Each number is 128 + 32 x the weight over its row's rms, rounded and kept within 0 to 255. Layers, rows and columns count from 0. Numbers have three digits each. The size before them is the row's rms in percent of the matrix's.

# down: layer 3 MLP down (transposed), 256x64, rms 0.272, rows 153-252, columns 0-63
# up: layer 3 MLP up, 256x64, rms 0.276, rows 154-253, columns 0-63
down153 085:125165168091204148156146092117098120120113148083107094147140146184161124101108075122135129113062156183082067092110096116113148173102128134123136140183190152146153138194152148151111113142081130
up154 112:115122162030113145108158135146093105092200177104156164166144086110157115156139134154123163155093155181170139134143141097148143073179124095131158128074106101133194124100127113154094129107078138
down154 096:156109090161134190137123153143153146180101120076113104189085105187134179112138075115144095150161113141066120130134142161161113145118191181111109149164099104113104153120117192080119165148168163
up155 109:127127129159097131085088081120103125145167135120113121086120155183162137103090120159078090185110107137139111151117165146120154113060142113159051107092054197154101078163103089115148113115163124
down155 096:171104060116168107150190158101109142202063128163102114163115154120117087122152134100158133114148168183103157142187109152142153169125136133111156129104148092204172186147137149141135131139153089
up156 043:108141104186171143102107092094125170129177120116179160150139091159141153127118174080110157075162139086089102172081163077070124103145122092115168111080113173127130137135125151131198148108081096
down156 044:207142068129157121030126118144127136145098109122140147155115144101133117156064114154147103158137131056168077177134127096131132166169129115149125109126100036086157163112104110127117131154156131
up157 057:125163064170111153115126127084119152091160103105127084135148075111118171125099137090135100119186113096105108100127151146128067123178075037071123134156143155145094075139168132131178096161144115
down157 055:113066124096154127145167131134164087143103111118111158101119194096125110156167139188080098153083181112105102218136125113136056102104147216157109158120132128134105094117130155137105104104144136
up158 113:092124097155082102155125122134156145144131105160131086137148108067161138118130133103141206093139129108164134214124105138151197057122125159126168149130082151119133166128190086169068158114138152
down158 115:130140166155128124179119136116120111087119118075155083173089109119043104125175153122115083126078079048098104068141165133153132122156133121152195123118118096120128095124120055161096105130124150
up159 046:109069137105088104065146074104139103101111123156144173075158147144137148119129154117113146118198109099097115116057154079122153107172141071130117149109137132106133089068184071123146139183148160
down159 048:106182133095082140134171138117165102181163146085113133123058122084225154131131166101141061160085165119154140134153107183171120179134144127125121125171135172125123118174135138118175164110128118
up160 099:153137215104054117111130110128140102124191164106114083115104134107189115159072111169129169198133145157177135137096127112056188119128109106129166130086088112105124120123119129157147142128092107
down160 097:140086144050133133167118123102129130156075087145094145110132146123098165145162121122136073131094105144148057115116063146144035113131146129131083129109169108174124154135149165142120124210171151
up161 083:106097178096133129127090188072130122073126112142152094087156082195180128106101149156131052113172116183133118178118134105138102135121089133160129112058158120132140121141165186096141125175138113
down161 091:118114196134163100152151159078193184145141108080093117125085149156139099085109066155148164146126108153144125095130125160176173170148108112203172149162152172098118119106121119130102142163182139
up162 110:112189129178137155177089097132130105156167078155163139123180108124110124103139098118146150186135166162125172101168121091134070104119120125185129162114138114180126091073134181183131171085130179
down162 092:143076058068149115132164098152122102137138141180072109172112131137131149101159088171126082093111129125136088106085077141065142127116136133091140133208175060125114127132149115084167122159152131
up163 103:165099136138138152103150114053130192150133088131137083166092089097144157113098119115175196122154168148140165077090191152094125128153090108144180161126109106165167171104100174167132132098133151
down163 099:138104119112153138130142131222128077193120106059127131142139107092115156059122162080117086091163147108137143149135124136185149121113227132086160110157100101109147152173112108132107154103123133
up164 127:116069155128180083114133133107104143141160130139144103140087144071192133131135159155148209110183147107109144110138116147127082188180193093117160115056158167134137125168129111138164153150137164
down164 136:138140142098166135156179132131186125107104092095123129098218143101150183182086132105053069101086128121155165157135141177085122088135120141143165148156131114147118151131108171154123119141069176
up165 101:136142065134131110099091128160162189145135076132142155145165139102144135104145101056170109089126136113159137155153110079115131105183109139181179210076122111138120179178140096133148084100164125
down165 107:141107139096146138160115045060169119136115152115151084113071145216127118138105141121148109139143126130120111125074135215145145073088158182143105129105189136116136088105098154089128107109119154
up166 055:087140163166090109113187110107122086120121192143150092090126084169149173124084107116116083148124144152108119164121200140132136143169119126093205132134132209146164130123158187146170136114155159
down166 075:180128129133090168160026105133122106175162145072141129133103119162091117152128096132080108124141125130071121135119091064154193105155117136152127152096142072141151112133111064113077107180144127
up167 137:126091087113100106165149118114048120115141159114103136097167118117119119106135126094105085153128078115219139108147151092156159120110087184107122102101135155178173121124171093119131068061142071
down167 163:086139165091162161144194144165097109155146117173052077180172123077093092106171159093101081142088105115124164112138182150124084116140104185161113100087116116122129142153155148125079127145131128
up168 058:079132110181061137085146134134141092087165085120155108167165183077085174154110141137171173122118127160099085175104164147115155134155137138124194112105145169149131069094110092138140126082136169
down168 053:108126087150141179157107150113168132161180139086118166076128074132132080135179108125114111110176128145159118098135133145133131111189145153144083144143180067132130103201138149180065111184082123
up169 101:105141103180095157141132103118144163081168115133061156105170144144132077088071195144131127116135140134140108149156148130104181108153101081150168212155179135069129153116115127143087114108070115
down169 094:065161101090192137093118064192154173159134160105136116101135109112168134139152181133143095139169091121106167163155091158150159093082124088134184124076116088099096112121132070139103154116119145
up170 118:114138104105146131169136099098113130155151143094105105144099199243169144116122109164134139134156144167118127068100165094166104147130139116141101127109101178094120085142169159192132187091140167
down170 108:177116109087153165125138159115165118164119113148114081083119130142077160174110155086102151054014123144126126117095075173090096162173087151145124167127124148137176123124130132115102091123120115
up171 037:096103097134120096116131071068122137094139110127161128128134120145083212136091115151114137103185165146112135115041148071147094152152144087105192127080134115199108126144146113125148141096112183
down171 041:070092120166163152118135125103108102173142122083080185104176145152158096086122136118035125139120131158076143133116153133116113165088087118072156146111117069146163096136162124131115195172129097
up172 111:127135166152061088131135121126103095133218076126128142143143106179126120074133172107073110147169125158083141158123091123156079059129121128128174143099123155175149125074172163159117126124073127
down172 108:101146132094194080163182197082152138125101118153135135178098127134085101153128155139156145173113159124104131072122132136123200157087200107116144149142089128150106190110137118122135150087080175
up173 124:142104112122148090125122064188140106134105130136116112175122165139198137147074139133124175182161087087143139105164132076159176120114110163157114169113116196125155157153166080122142149083156194
down173 105:173149173091108113151137073111132137079136115145096064147134109121158126147132091133176089137064093205143089182060081123144117113144165132131118099121159098124064152128110136145107144073076139
up174 120:051104182124150183152083183157143163092156140124113115120115145161173121077107122156096132074128157143191120137131142147192139133145134140133125099033118177122105100094121174152155164141129131
down174 109:112143141132117135093162126115114147167122080141146100228102089106085138093150099122116120128127147141180096087155112110114094069062087164087099129173150196161121122115162072158112151112120174
up175 054:089119112136093148116108068104141156146121146122191140115180167186181144075145051192094161118164118109096081176160138127108082160152136077113178166093113120120123107126144130140139142109139178
down175 047:126133140166135138134126123171131125090167066094123067172123108099079165146163197154136107119110092162164166085090113126134118087163148175145109118211144181153128077131133164140135135177171096
up176 129:110144168100070108075173084114075092111168201100132124110149138106122094162154085159095180150143128159179103108075112140120166153152096097086173171137111111128169106115141103168135083146086118
down176 119:133112122083161138136116100117057125192135089078113080119095160136116113146136131100078092096075059153164150144135104157180105131168119110117099117155105113154191147198093152149119101178094107
up177 099:168095102139099086157145099200078156105150201121138087115157078098112119100086132105154083146153113194159096147110145123164134114083090105107127116120193126114139097162146104061147129153177119
down177 111:048120091130103145158140110185157120203137118115186176177150140124120101180130167147151122096117119151137149122156134161097099119116121080125108137098120112080045113140101139122123121205077165
up178 153:110108112100172156134116094092137164148140121113152083135145158147115115147098133175143118101114132170105118143091223109104141138165130126127099071089103145128049067106158154193154048090118116
down178 149:120120148070118130125182141169125111156119110133084170107135099141132091152119099114114088143113173128065069121174161153065145138136147076157131142124143074094109143117086158124121151177122018
up179 118:154088117066130120100131116077115099119135111167119134172101076165081173059055148128123161138096152119115128155134159091068079119100090159131181146161120116177151155081099101119107125082094118
down179 121:113162178074118092164102132110077052139173188121075177172100147070133123129138171111141132182105147140123096098149132112097118146160137106091091104065147178097132098153106130150091154131166114
up180 121:140171097183134131207138081171102138117156159084103129128130149163179152070110096150096147154140082171127129102116133087145140081128135165133097145173099206141109103156200147124099144082145135
down180 098:120166121054096129124123181090092193155156143168122116123135156195125134072134165086110101098080181163144112098153129121171120161117100113127119138131156060171099163149153189119114141125072121
up181 093:120076081082079082110098121060151125128151138166141122180093088107164136134062132078173097099116139158112158135105098132139139125121104027157112165144104100167118155136089125107132177109099143
down181 089:108164140123131127122175165159121123121114070065161170154093198099133129126109139097142161195138144196105133134132066121144113081150087157128055126133116104118096127163114146152133125180080191
up182 085:075121121222103116149119106172152152113109121105153136125143118115129183105081141149164136102123129064160109125091103134168127092104133115097122190091061112173090099149137070144146106180132194
down182 095:118128081103137089135150138101124116147169137092142087146178114132087102180074176076156153134168112118051046159083093080145148085095112109152149117140130072149093112160132133160129087140097117
up183 114:136116094123081129171131095111110128158112118134114145086099133131152083142075118204077111089143124096144076082078200116122140182086112137091105087135146163165057089079152122082148114137125128
down183 100:145139106107151112066115140115140090178090135139123179138100092085107168076154144130167098156124087047132060158153182112136114143094154142169200101130134154100098123073130110131074150110112139
up184 114:133074152167088133152101133160150089169127125114114087143196121124115129084055174113145126086185119092148102203146135158129108130148046106095122129142173131111110116167151178119109111114188116
down184 126:140141113114121182126135165171153131136109127100113151129131130164163065131120168084067162159108118140122170154150156136096080098080116145182124092134094104212085165153121044133068144128155129
up185 123:101094121183118070115135133198171165124092135145170153156130125066138105132070107148124122112112101092124139119165102168094122144164098117125104127152130141155190108196148119057117095136208158
down185 106:145168096132128144176146153061127149111138165071094161111082165207106087107137167136128114088127130143145073116170139074173146099103166119154120126140153163091115139162164177178083130094122172
up186 084:123092064184168109098107154071107129152106160139146114153162128139123106171093116157172183113197137071149113152137118155187153128133065107086093128106086177098101111152142131156149183148142101
down186 104:135190128097117151118129150125143146075102112126139139175171081131173120175150092116136103135127160168129149152119095142122144186141077178126131145177058179068116082119088124085159087190122089
up187 053:067102121107084148097139118053120130118192143134163155102150125156208138128134087147182130082128126104148133113121088073096149110112125074121134146085047134130123149120099121162169121088178165
down187 074:125097157121156128130166128083161166178177127114117162109150167159131046087137161150143115082135130032153097113150114152097142066129138130118151184166106139122159160159053166133094123123139122
up188 051:109100122160133116095133128160106116069133157123127113130133141151103155107116112119139177101124087110064129142155135061109174199156159112169130182120144178193134076113160115128151160105173221
down188 055:171130172152078179140121158100133157186171084127109136100169144124123090149114124156076155157107159174154183119152200173135130110129166125113121051126123138061096141084108140075107121132097119
up189 119:127150076158099106097097136133109098092159137142122093197110096085106122090118127096102103095146131152206048169079114109091125117180108134132164166140114116193097124123070114103101106088090136
down189 117:143135115112148138120070072180149173155137076142175116160124129186079161117154118075137095141167092143132135080144107046191174119103121118105133132145075118130109144147157192139098175133142158
up190 107:110086119166105048114132128122136104084127144135141177125131126115075115072142135126142177108124093174121098112152162091113092133127107096069144176144154108179121153184061080074085109123102078
down190 095:159144126097127204161110090119135161158102150131064147109096133135079117093112113181123160142070166120150187095117132161200122114074084150184118187121095115060125116132149153119108144128102145
up191 072:099065063107130116102130072115152184123124188063125158148155108118195138123135119104093162081167168115134071131101138097146136122144129085078157160138171154098123127136208103148125095136129145
down191 079:099164150174091104121145118133112092160075116112120151101152097070102122124194164046138144190147130131116139135180100193096140159144119158139126071139173153174132112123061130159127119074127107
up192 109:127082175105125155116170142160076173062166133147164132118101116174134140145151147114164109128192172086204151047103143138100106111139138109107165144108123128138134183147154166176128135074095132
down192 105:114188135106152126119129126200115113119137149117082126114093114151162070131117200127157072160094129201133145108140138151177137125110178181096097134131095144101123132179090156061099134163078097
up193 106:085116132168036141145096127085129113150149132150091139091140196178107142078151156100160115147142103158151099078107138164117091069136121084099114122186098149145166124122115159130160102124052101
down193 099:169110143075175127150118159135152102112172131141126151120098156145156133133137136230138148012129184109135158115099105118123104157159100146107114142122185118151099145177134154104102136117197139
up194 120:100099103106134123110170068086065117108107098052125135119137161138130099119145129194149120096114109149172092158130142126165195129118127168135094110096133184143154036135173098139134112164120177
down194 111:135097121127049113160139134133132102165148116170194203166086133145143139129110150064116106137147164136109122122156117127079116137156182186162131121157155055082100143138145114137156121078083073
up195 069:086099104144139151110148121086109167106175150131181119112123113116155171122103143153139191098158124102158069174168079135124078115088062185064124137078160171149142080103158117139123078148138130
down195 066:139113138144148057153071150168154097075143121116141129115092110130120120158108111123128139106146195112092121070140157087200148150140118113072108127109134127053201142114139160103152060093100097
up196 120:093126136138147180139103123178129135117125138082126136079145183129127080137089136167159177069156138148150081125149160056158193107199126134145078144102134154115145075147126089179115102101134176
down196 115:132105167145119091161134171112081151128145120098090102079081137143204103196097148144152118178115086140108071090146138130101055141132092125193123118128142191118116140107114096077145140119077148
up197 123:104100077099125153136115176141114204112104126095173082104099087087083123096102106177117126113166092128095075182098145162131152165099085115154127116133158142112091068181136149109127114192170134
down197 127:141175141128164113132133168108166137108141122096136086205170109186115136122127112065122143179121119134140157120107122088160078153165144131102082187097178094167169168143087160110100174145108192
up198 112:094119119170156131158184095104116119125145108174175158091157106136121171149152085176105158169117125043114129143173092098104134061105091153145070117073122130137132125105128158149145184089079161
down198 121:149094149162157105172124140099113138085141078146109084151154116151118090152146076170122040163095153175197120128099151117131122106096157132138165083134119153145139142133122152109123188138085034
up199 030:107090070108080102168112173110147143055135150166147128145105145127065164116081082122153150089132113121175027130097137099090147128150097083133145113116110172147105133136089090116139116078156151
down199 028:191118123110124073093097151130137193122134076140120153120122105113089124110125148143156148082153154157126135082193125070157146140095174104143153100167175135118098108183168058171143181086152146
up200 109:119063122129103113123131130141116107071114130163089087094105087151163178079171102195099113153186078117147097125188126147119107159169153119142147161089088131133116082153138110129136204077096143
down200 108:120123144134210161136087129134119077196140182107122205091149131085097085088146117185112127123096176131091114111133110122135154145175169118137112137164123056132128145151059128107086115159134108
up201 108:160108121172081092147158128148105155124135147192188127162095074128087097070137144105127123122109079083099118117141127152100120166209122074088114148167139105163133124108139135069170126127114202
down201 107:145076162127125100188153151163112177122171093132142107133146109118228134166134148200082124073102134203142114130117113172114155131129127155139175148110141103159065123129112145125078135124098171
up202 101:088083172134068115167109103131140130093172164151139157104091119133125107115110199097135129149128191108101161094128185067126122135133118160116145200134124139147129132108140123117158151051081050
down202 113:107161094107131148160152192171126119121164127140069106150071110161120057128192096147137090109064180077106145103112165101100142206087092146107117150112097146103107120103089136136121164132106116
up203 112:138144067161072138133088058145154128103136130152186123138132107102155115103099185107147121134146142130142150113093084123095170086124123170118164180061166141088160152088158134177147186122119193
down203 138:109141115107127117171079160119141122137096065120136106077093051147121099111143145112162134141144053117156089109130153149168131159181115194123101151139181055067107170092111100118115128128088132
up204 113:106122129115068126134123124093143116158152145136097086165090152114120106133103112142140131110179153053152147088104164148087075135126098100081152148210072094196128098095103109110098161087069123
down204 104:148131164068106176106166083135099140115103151184082107173112135144119170108159147086123164073156120172085122160206107163124113109099096146134171129128096118151126078108154047114133110130085157
up205 049:066125140164180072052137093136146125070137119153149114148131141128155155101097102102111124072194135103107065142134113112127101162149105094119146115092128104221133105156186119126175128100149138
down205 046:186104129121120081164162098082079155139099103140176231092147141143136083120137150206119125138135111150110152089150125108120073100138123129117149172057116131128077152146115121098082138129153168
up206 100:075185109136084133124118104150132155135107166124125132124169127105184131122131101168129076089114095164177165223134138144134181139147088112147075159151106127101166157153201075103113126133173109
down206 089:184176113153171147180127118076148154105131113159204192097136125112129162158176168192095120108113136138080161188146114127116083135185099148122131108175100168137163105128100141132106173135135100
up207 122:091101107172104104159173134133155114147202136121157109136110110116085116121093129121151137123149129125160079143140126087134160144134057103086122117077207113130107059163124085080094169202101146
down207 125:171139150125134078143143160164095116151112115122134096168105128144154195150102175163113120134139082102115121191122060114094115095080109126154078132072160074089071213131135141120140104087120122
up208 137:093112207103132148144153127133114132113179138088172154091116090122112155094092130117112121131188154188127106139110116129157171139101097115147091065118134118129155080087216127163072062122153114
down208 147:143147131113158140117092109147122108152088116160185076132164066133128097215118125161099130107099110083156140076100132039082131113146088169080142131114111163126113100112131200162168124142109126
up209 040:117059039153134088161156096059116141087154163145138168141174072123128160125119129140138190170182114102106128122131160144132088104124101077123150166177166121147114113088121110170129124099102165
down209 050:159086178172126154121133106082133081114138085175111085134129121156133114164157175128161172114121089128175056146169182147137079110094136130120126091134053134166145121127149126169186138177148084
up210 103:142117117086092087240106111106114153119098137150143105153112117134199115157161080158114132103113117137186116113075173087158165131152174070055134103122101136134085115094144126129152114120143097
down210 114:078170136119125108179086108153086109135185132136138111085160113134112160137101083153104150160154136187153113143121169152156164126120228128077103109135067187060110133109156113107106118114098110
up211 109:151109101089109121074127101086114099101150132091073104117209133153155123102095143125163056067144124120106113152087153155201141146175105092081131127111124172144129189095074136142149144155109146
down211 127:132183152116150145086116164132120082110150158137120112126160124092162161152111053122132157122095102143115136134096071120185150098128157153047107135044124102156074210128124096118140143167100129
up212 111:109146090144164118157156115105115181116140124138137092133137105115117076154023070120102167108164110132132080113167178077114087160106071150105179100131131121144136097128112210116137100121115084
down212 110:135141135162097132155131106137152073114141180175124108155098148107183128207130093060104097112110074185131146190164137099116148145102094157106150089154106124083083127093101093145192132162134120
up213 109:151105139177117095107142151072112154125083105175172146099135077096131130117141117123173160137117092113154142153140146158166159062158059096082120125145117098165161179119126118079158085207172110
down213 109:094142129099110133175111129132124131134139180112120163049150107121125129083098085069130162166147168107132144112194070099092110101156162165189107153149135134150164142097145123182190163141077165
up214 040:083048105163136101096118105107155161108146106131157186126129094151138176094117130132113140117191075110152067139085079145153133116115114135106180161164160131127104131151209085160157065120129125
down214 028:124169157088095026147116109099121130123150103078049114114133083119071130152194098113102136157142150095153139153177130087102045136100127087158121161130130119066142136106130114138115118145124132
up215 136:094117129175125156154101161174103152113113141078112112069193153071121081128084137193129153095165116145169062173118138114187165124183101170114112158140132137091138078149121150136127083125156131
down215 131:145121159093125132117097213148154108137133084113149168130157160144095076168133172122124088093116154181157185198080190134144163133122089122160091128139130154105116187145122112096134180142079150
up216 121:154131085109127148135117095140132197127121154055114103079160195139180171088118140212090101078134102187136088171130114116173135146123143117116145114103117127135088100130194142132160114151160160
down216 133:100150143134135121163208143156127153082095118102095088123124120096094167158128139216108094124085115130097133073141161092123053124121120090146100191118133139113102092076178121082165142154105150
up217 152:087123181156130168139161116144084129106135155111171132079136150143140117112102106143132136167162143218150096127110129100137150144128080185144143062110107186113194052128174109119102118160166090
down217 140:127162112127138119135078127134161102105160132114137180045121107095130117107138076059151179150157115159115139153142187163094105100115168118051135111110147074113069174089146110159133118076108155
up218 125:110139123131134152167188165158118132125063114109108100147128092130118098059108067144125153112153167116187128181082103088133104144148131100139190115161157109130179063142127128137175074062147120
down218 121:127159123165082072130109150146069131082082130175109106126108115151138120181129124134073078141103114199084131172141098158100108092176133170081091127076148097095121133073100089166105130128137086
up219 051:136171092165152139107181112067159119121184162155115139148118116156166196126091076129156100141206135088173157159134130089078127109131121134122146134095143197161091127132143149092186121101114173
down219 066:123127182149116125138101131109156137091077169196192130124042138139143123141174106154086112135104157135085130110138092138119168113082136121152103106166058078148083133124129109172059099103166140
up220 098:096142137151050187139096139175179113114152140141128123145204110132118082100102114144125167121072131178062078147151138108108175144143095161135174094132119177141116106126141186143085123145165170
down220 105:132158101100160166155145138157112090144161131103069190158140168107132158135189135164090151143069143144153123086135104161165082198112118146118096097149188125097101151173104181065153123126151118
up221 056:074099100147121079146092140107169134119201153138153164153169116099076131153076138162164173103196132139134116133092147130091128093178124085074169164153098054175125125107115125101110115130141159
down221 069:167173194110116096147097093135168177127079094120130111099100141079147154145152160108083118134193094101158117137143095123118054149094073120120078123121161126056100100129087116151168138168143155
up222 100:126108144134159137137090108163168135066125080150145148065196150130155121136077100141189139087147122144144117154199126152177100169120116164066113112089149183135147089164158099158135163176110135
down222 110:142078082079153120107113137174179108144075130142123143096130122176129136103182162104179161156139180130089131087139107157084150101054142101102139118162142203082111186123119156103145126102125084
up223 116:078082153148099142139052136153117204131074063083146098102101097150116130122117094161099146113169068174105113174107160141127087141142111154107178111155109129196127099122134135133169130132111078
down223 126:136139120125183107107105198128097069140130084104162133149101115136133149132170175093127086066086148129122218135153093142159140124181087142116168168122097124148094189103095177106144142135172129
up224 116:103141196068161104147110122090125176115118109100177165066193171099152119133116109141153105078161169121130175108157117112188106163172117117098097075081151158099133088153147148129134091138157155
down224 106:091091128092113183129138136096151110180110100154083110177067144129085107078106090157130111147108109119174124154130155105112142178100109140172123108100052075135121127144151080131137140117054060
up225 132:115126111134131089143089096107135134118121131072140172109143148160156124122070122147085064103128095150095114168140171063168146121124102123134024086116126215148097074158146133088132142151130117
down225 144:177113079168112065150138111095146138108211144179151083108117151148142139131134107193122128074103125150099126106134170113110125145148089104135103135163139131169099092135146072163047109075172109
up226 111:117134166130103132125128136130121144118182150180147141179085191139149203103172159104166167146154162110103127128102101120151093105163168136098185151109085125138090164148134121221176145094089150
down226 097:083097125110106133113104131159159123151103120144120153163100165103150097159125084097124107079128152096109147218118119103123161110049101153185117067109128115121189104147126135107142095216079134
up227 096:097104146080065166120152102118159117125099189187125142085094126140148121107119159117192137131192104181094204176108142101113181152156079071172109134126138136156120165098122129127125162111111142
down227 113:179192117110081161139115116122102124090109093108148139108080186070141114126126123148130099182168110180058192143133115100162094090070168091142095150107188107124134117143111162146126125146100165
up228 095:098149138179157118138163112205132132158149084144172135147147115088099128149082106129158146173080109094097133151135163155147063110139060136111140212090117177166086106124154084122114146127176128
down228 104:142121113077140149127138154101121162123182048149106176117126128146144155175138154152088150115135060123154113133073092151169146118125117112049176119170140152063067133106132123165096118151069147
up229 087:095078139177100124078148133170143128131111145093198199103139124078132147150134108168161198110125101093102087170164134108164191112107105144132094124120150204144121146133159107125131108143197140
down229 088:156175099123117116125112144147086161112147150174072113135041101122126051183170186078132097173141137140148144110138145118068132069158157124154128155167130156119144123132149149082155104133067112
up230 109:123139122135104084073157137165103158083101133061063129137115114099136174094151125137148107029160132178152104147116172189113188082156116141128142094137139198152129138148142119151129136162157115
down230 113:124137182081119112110196088148164126063150080103083112137148154040094174101126121108136116170116191119078143109097113155137117130158132164145126170086126084101131094093085173159126095133122131
up231 064:104027118174093076115158057136114129093175150093169142121151158121141124175169169162143152134177121124126089096135133127134137098168081138105098131113138178155129138071164086158143091159119156
down231 075:101148087147117167141156133110146098174169130153103167157120037182149107154176149090142125194093117140116170137159134056138107150172176115102172156102099096079099127125135134179145109133120087
up232 130:072165151124144134121119134167094149146144089136219090129174127108077141138111124119151175048106110153120150213140126109108138141139116152205166143128082163161128138128124167178119107086152126
down232 127:124137100091037135169109078124082156121120097102140100190074169121127106141119111160142131154163154153158106184097099113121130105175100122074182090082097145145131101103089109175074140119158125
up233 128:080102174117127143126160102120129131136099123129198094105140109129091133104121137168135152156152118182125083197138131183108146146110100142132120111077161128114179028072121135156095080145197133
down233 134:065087128144127103094185115137125151193175174108117112116166100117164153127129141139151155131171087100077118081160100070070097093175117134150171129157106138105112144143143095073068094110167108
up234 131:144119060125135132107135131124081124104114155101097093102103106132076122107109153126117077072138109169152053190113153132070145156113128127162094075115123210124133092125101089109164107174187106
down234 115:175151152069129161113127146138080120171152108181127141169117203149125130157081084115119087132125113160158118100120055137163095150113112163144128120156137117169126212207149116104109161174128129
up235 058:102066090131124068165126151110142127078136129184180203145160101111136145118134152109141137126130130110125129134124128094107185141185127063173133120099142160188151116098047088100116166088106150
down235 066:143184133117135160069115068134115198126152140139120079147132139111103135106133046142112130113150115124151090082131177069092143100102107141182200127110169117124121146142138092118173145211123129
up236 098:091174162175049130147113078095167100129090110146135114187093142142157148072099131178129138160160098102137102091134161124109103109124093159109142160117166134131103145156206052097143103097143150
down236 112:128211110148128114156148113129180147177138138178106095083169110089154096106127118130134135137102126163093153104071164084179129202106109122137111076071101134104149145114099110192073091124150115
up237 126:130155160140079108085168146103124094110098149092146173142145126112145129139174167100176177137140094165169134086122106101140145120158112051080142221157152117120157168110173057140113145117108099
down237 092:137161140096147168122138118151081129124161108174063126210116119155134128063112160146071075091106103110102078118150144130139072157123169160183146075093110098164095153126109171111116105135164160
up238 102:092199147135167155131139098107134126107189102159142146207125099157131125143131145130167127152068132168070162148123131112082111096097145073177215121131137097124079127125128116130072160097159144
down238 078:148065126115138123139111126175111128143038132108105092101089183127119093129137142156058146135153069064216132103129105145180107107127157165105068115114102151130138137141138148121109107170117083
up239 113:162186127120118130099069142166119174114131177135129086088141158045107123097129096143181111078131135152150121171099140157129086096212119166109110108116092216150118130136152170129129144119144137
down239 105:091105101136070127153176135119136151153180116145133136151125121148056063088114116162137111117109115150176090113098088178173185189133160177077191096110123140147081165110143143095165127146124138
up240 068:184125109114125100113164094082140120132141146152124140122138127116146190029051094130138125079158126078115102134070147151114077105172100163118131108134153188155151133112181167097094111159155111
down240 075:182166112137158111112119146164063131169076066054128129163104099096141123172118148119103192123058106148120119140108151199134102113152102098148142154100103168173143123118119077150129089124167113
up241 101:099136163188122118163088162123117154131092090183173121122136119106118171109133137122126153087211162178117172179047119143076111119102088092148167161134063108133123129124097146188136144130135139
down241 117:130114131197143076152099160134122125161050127202124131172086143126144091135164124182109192128164134164129149127167191115132097130107075140128108086135116192117139152146073084096104138144112145
up242 124:081143138151160078122114149112088111139091133094157072137159098141085145105096150156120138139092160133085095142113131062163091134172101179102102117123130214180111067109079168165136097105120094
down242 120:113204126120112153080133138181146061104155136096098150131133149067103106132161184117097113174169126124121065155112078157119127067113095156146122158128203061094133115154126152119152116154139145
up243 106:093124147145152128196162135095111151072150143023155157131157074108130127112123110153128166162161152143157130115109085139130125130148086142123084105113093090181128107081127150182156087078079167
down243 102:141191149100160122137105073127126124177127180049115152143096097129112121187160132083150121108075114159129100087103158158165166099135129091111076130130118107110148148213106141080125139187106151
up244 120:093121167190120164157136125083170183129124124072101179087142114113192152120127140130143107089208149109130102118138148153116154108150073071123159141148118100129176112195148148117094099196127121
down244 120:114154145126160052149116129148087063167091148135132132175099064117120109113152114190170154185081131168120112136118143115212150111106133147139100125142119122103077125169075104107162067109104138
up245 099:074094130096140113104121117082169097133113125084146169104132109187150059135144140140094140125208069185128124132097195118088158154187095070148156137112140106113126094120166116141139075121127151
down245 100:135117177143166070182094134042149167143150119131100102102154159121174108115173112113164101128101119118151164162121084168173116123134105176153115163139071147183135144113104143104115196160155182
up246 116:161112073130121084117125108123175169106105145132116146153118129136162125127119128181094109086078119112098065162134150054158204055136137110137184164111129182132101123161163108083146108164142173
down246 124:106146051136096121121088156147115073134111180158155162156093114083131065086102152170175180158136155146128170120135101110148110123140139071117138144130132202171126131070072133119171166152115119
up247 057:106101088160113142158133139136101110034125127096149163113136173122128193140124126144126129143142084122190107095125165117126153118106116089113122170041148173143172030106159096131159099105125120
down247 064:181088132158155118140128117138144041116119105135042081150089155151130087087061097134110128146103167124111114084127129163146113139073164128131128101111109087113107117101074064090115093149172109
up248 119:080127194157149166109131129175116088074175147114150137122111106132180156116136124119091127140178139159128122185129115105040157147137080141196117107090136152133108096140188141126076189141119161
down248 114:183137062142160132133072065157124092157104143174146161113130106093137115156178114071095101149140132132136150187116143105106151097122083135129171154086067096111181086123119161189089097125100129
up249 115:115163105169096129114169095126089166125163177138087092132083147129083110143135144167137153119152130104146124085075124142139127107153110072149099174126150168135111106198150159075201179080108069
down249 110:115137114113095130074138116126138084095122079131191152140146100198138062153091192066095105129148173175095090137111135094109131165147137169170168109121134070113131162095127115135114064166119132
up250 113:092112160161123110110130119124140150137072133105173123128167052121105125107123137154101121128140044166086121166117122089114076188147100124105096111121165118157118030118176119111073114171171135
down250 118:152111186159122175197139180101119115134139110154095149164084152130137111131154127174130105167178197123131094143118034123170144156101117144134112154083137115173129147175072151161164174139133142
up251 068:102117148158059146120148094070136088088180133130145148072093140170148149151118146167110145176182152104140098091104157143106169129127072100114141110087106163150154065079127074159166140158082138
down251 087:105186179123127078114112187163169141132129096061133169168063131110112044098135144119153145129123115139064136185151127130143123155127098162057095143112115126156154113139101131125179166101150154
up252 108:133134108162089116134110173094129189118175136153165116124099177137158122118130119159150114070058085096129105135133105168184141133158186086117152107157110206160110118131119072164158112124197099
down252 118:238104106105154171182134094170150109161120161178096130123100113104164103148149112159120121149120095184107096140147115165145101160140165100053163193111157130108119135084133094106090129124138153
up253 089:105092137109057177123122105041107168149105153181150127111177108138148104132152117130155117132222129130155124152159080118130131120144095118114153102140147050111187154077154139116109136168144170